python train.py --num_attention_heads=6 --hidden_act="tanh_gelu" --positions="learned" --init_std_qkv=0.0222 --init_std_up=0.0222 --lr_head=0.00825 --schedule="wsd" --max_steps=6795
Each number is 128 + 24 x the weight over its row's rms, rounded and kept within 0 to 255. Layers, rows and columns count from 0. Numbers have three digits each. The size before them is the row's rms in percent of the matrix's.

# layer 6 MLP down (transposed), 768x192, rms 0.112, rows 669-697, columns 48-95
099:102116106139140123134143125092105186129120174134172071105103107143129147151140119126157138093078127122142188124116131132133135155105157103140141
092:131081085140143115138106118076162088128156100153166173168107128163153136132136079115164173164116104160131105156113133164148121113117111161117109
110:146153255125125140125159107106123094144112111155134120140100114143133100154135175167101119134116102128110146096134105148126107147149135121135090
094:121146121180133156140117159108094127074119136124132129146127104137106099131151114110165116132140154145141137109100121086074134116108096158137108
106:109134131125174107136126102118086146184111110123126163180118120088156108137123109135085136094118130114096160111086149151097137153130171162130124
103:073148112134146104127140174169135112155085148168140128117138072106148116092102128162129139133138151171093112135148111131104164119197125121138125
094:098109098156093125107101158160145123179128162139145108166130156126151118089113084103110105162133120100132155112133138127091127145118139119169161
125:113135141127141125175122105093101141092137105119133141181122119111120104116130140160127110133110118109115130091110135092131144142086127141142106
092:127149134138103134134157087142201122145104111119164135117145114130133163124162115138154123128161121124134088109148138131140106118171110128109127
113:127122112105097096135109085123127132147131107136142149140140096137137091158129184122074143148121124139121160108138117107114096139137168137072115
098:140168111114135116115078113125094140127165142110125135154118102089106128151125148140114143116140134163130121140078143115122109112105133160089106
095:160131123145130104102120126149158115114143145145137126111143127136122093052133134128116118111122103101187117109145157114148131142134182112127130
113:123104106122139135148126158162124128133133160110118119126127152144117096135120087106104141144103117090146127112092178107145116076170085130160065
091:182131172154119140125119143166116159089131121129147093183120109105130110159165140121106139065152129096143140105165132142144095130085139103122121
096:142154123088128116127115095102132084126153157101094101095147120160132113104131057102115128120118140182107133121131134113104136111157149136104104
102:110149116130136118145143110106146138150140143088113146110100125161139105118132110158138094152091143125151160168160120173132097160111135100112136
103:128148134141121122076171096137105117161170121160127137082111111125149147136109127115152146123119142108126121135149140164118092107133094115136129
104:161106103156137083132106135129134117138102109127151117075141100212124160083115143138146148141143110193133142111115153112137131180143119133137115
096:129134110104173096133174123164152107110125125162124125129089127100166103169107089117127142120110117098126125119130132150129117096160109071126130
099:077159095161108103152200121138129098100087143108086142121114124127102144130144126146149145141165104107100125152122123139130135124129133102126156
094:124138128152123124130090136128119174148149179145160120151121149105087121134100104144105124129131129163144106100115149116093141132108145126120133
106:142062111162150129112113125108128094124153117166139133110143117139120082118139177103164144162126121086136109116096151130112099108151109153173105
129:122141165106138113130108150120156134154115150133145097165127110099079103152126088131130141130145126103148107125129100122120136100141127127113122
088:137152103144098130096116135134128092141195163092119134134110107111089103141140110114137105153147125154138096110151134155087146110082152088170114
093:164158118112130143144133098107149125110187126075153147168122143176189077102139155156134104123129138154149128097163128133078140120158127137123131
095:140102155133089153119142102145135129114142100123108130120141162104110105121169125110156128156148122155141065145124158177152135160095103119137090
120:114131092081125142129107110144150180147108097098100143104116146105138076166124134110160121113122124139143098122149111130086140139156071093126129
092:139139140127128132122095142144136121124103113109136136110133181159102093125111149106139145154130111137092135127134118132084116124147147108150147
095:094143119125130124105139152102153159124119151136126121138162164090151164110135167133112149091128119152128131136134131133144160130122118117129128
# layer 6 MLP up, 768x192, rms 0.122, rows 670-697, columns 48-95
092:125191106108110111120145125116140117149102133116083163142095100143171108140095108123137165140089134104120097121166109087137101109123155127114099
105:149108109157167125120101144096123133116135112118119128126130160145144147110155099118160097131126123090108097103085120159126146128164172133106121
093:105097147140122112140167101108120122116122103100126128093130129090175147101129179150116108128160090163127136120123124098111174140113128145109087
110:149114140113149118142139118138147124149146136121145131140098122108166099149153171115117182117163132138172140164096121118129147157120151125155134
100:150112156133133127095099188116108143124096098150087153128121093121133141132086120154146099107131129181112120130176141104114097117118122146111107
095:122083106125083134141118096167111169125145141143169065091180123153125114117118075119102125138121098166052151111163142126087151136144080125081119
122:130132125137144066125109114128140126087096093119151116151128092116142158134116146138126117069179143141083120126128162116158131158110127117135158
097:131115108114156139120119111152142130183092115151120143122174081143168135089097158115145162109137105125153124105106166106181116153137110115143170
116:119173107121125110100106120135079133138164162081134105135121133141172154163169116133123137076170119113111151183178122100131139110140139126112138
100:125138122135153099129099100116109111154145137135133147172145112148111105130122140144132146166113078095079160145150104139103168101155151149120145
099:119106151140085160127155164139099116188102147099086154143140140082045121101154119140098083127123150139118124108117156176126138127099091174129159
112:144137092155163146146166115107145095111127146180083135141126114137132153105132117119132127123107172107107150127134153121104117135118154094090103
094:125114150150185138083179141068140109111150143084097143122149156130145114121202121131110096133142141113109144141131101113118143124111145118085128
103:178109141095138104138135122135087080140104134127106132122126121122123114101136168139121123172095136115098112123146142103097104151141175129118143
103:161125146149185143128127142135147103096118152099145168155132154085130131098110156150096152145140114151113107127151154141091145151142151137128141
106:135121111143157093105132154116148144123130129114118136107125107124107138147093126146151126144148146104100128134162125099126181140059130135148128
104:114137137132130115123105138136111115120123117141112181115094138138140131126182124128113150136124113117105143145110157086161143152137110113113157
098:097138145105079130123131133085134123126094148125114139140066141102150121152125151128152147150141115130106115102126107121136174102116087121109116
097:154139086142150117123119153094133125168135129128147163159142132116122051096156133126120100081136095102105144100143135112118143133148138099074108
105:110130136136091135124134095115121118148076124135145079099147120090134153090152138171182086125101110155073131108142132114082117099116119144134151
108:135108143133107109114130128118119162140127122170091100131151102151084099135089111116123129139124141098174121145118154112195071116140132137151085
119:121138119164108101087125130082116110160132109118102135139148137145140123100164135133102092113141113094125135135130129152129117165109147137114125
085:143124106141158127119157161153061138128120120100125134123128148137110164121077115131116111102137126152149143153143132113103118135135119132114116
097:149156109140128168119095128123106148156132157122110118105141096101150079087136144148169132187129146113086108150087136142159133079115079115115113
095:119140131131096129122114125127147158160107123123141119086159104075164127116132168088151178095166157115080134176143073110110102154117188151112112
112:133110147093096155123133124112152151158116093138117129146118118110122112103142146116125131139148108090100094114191091108094118148117165094116159
100:122109143135127094132162107173167138185132161130089144108111064114075164148112149116119080086146120105121134144141113121115095105142131122134126
099:118129111142090147098128103124113094118123104108124152087162123133170108147119107170175132145134118111136125143131094104171119128057133112093084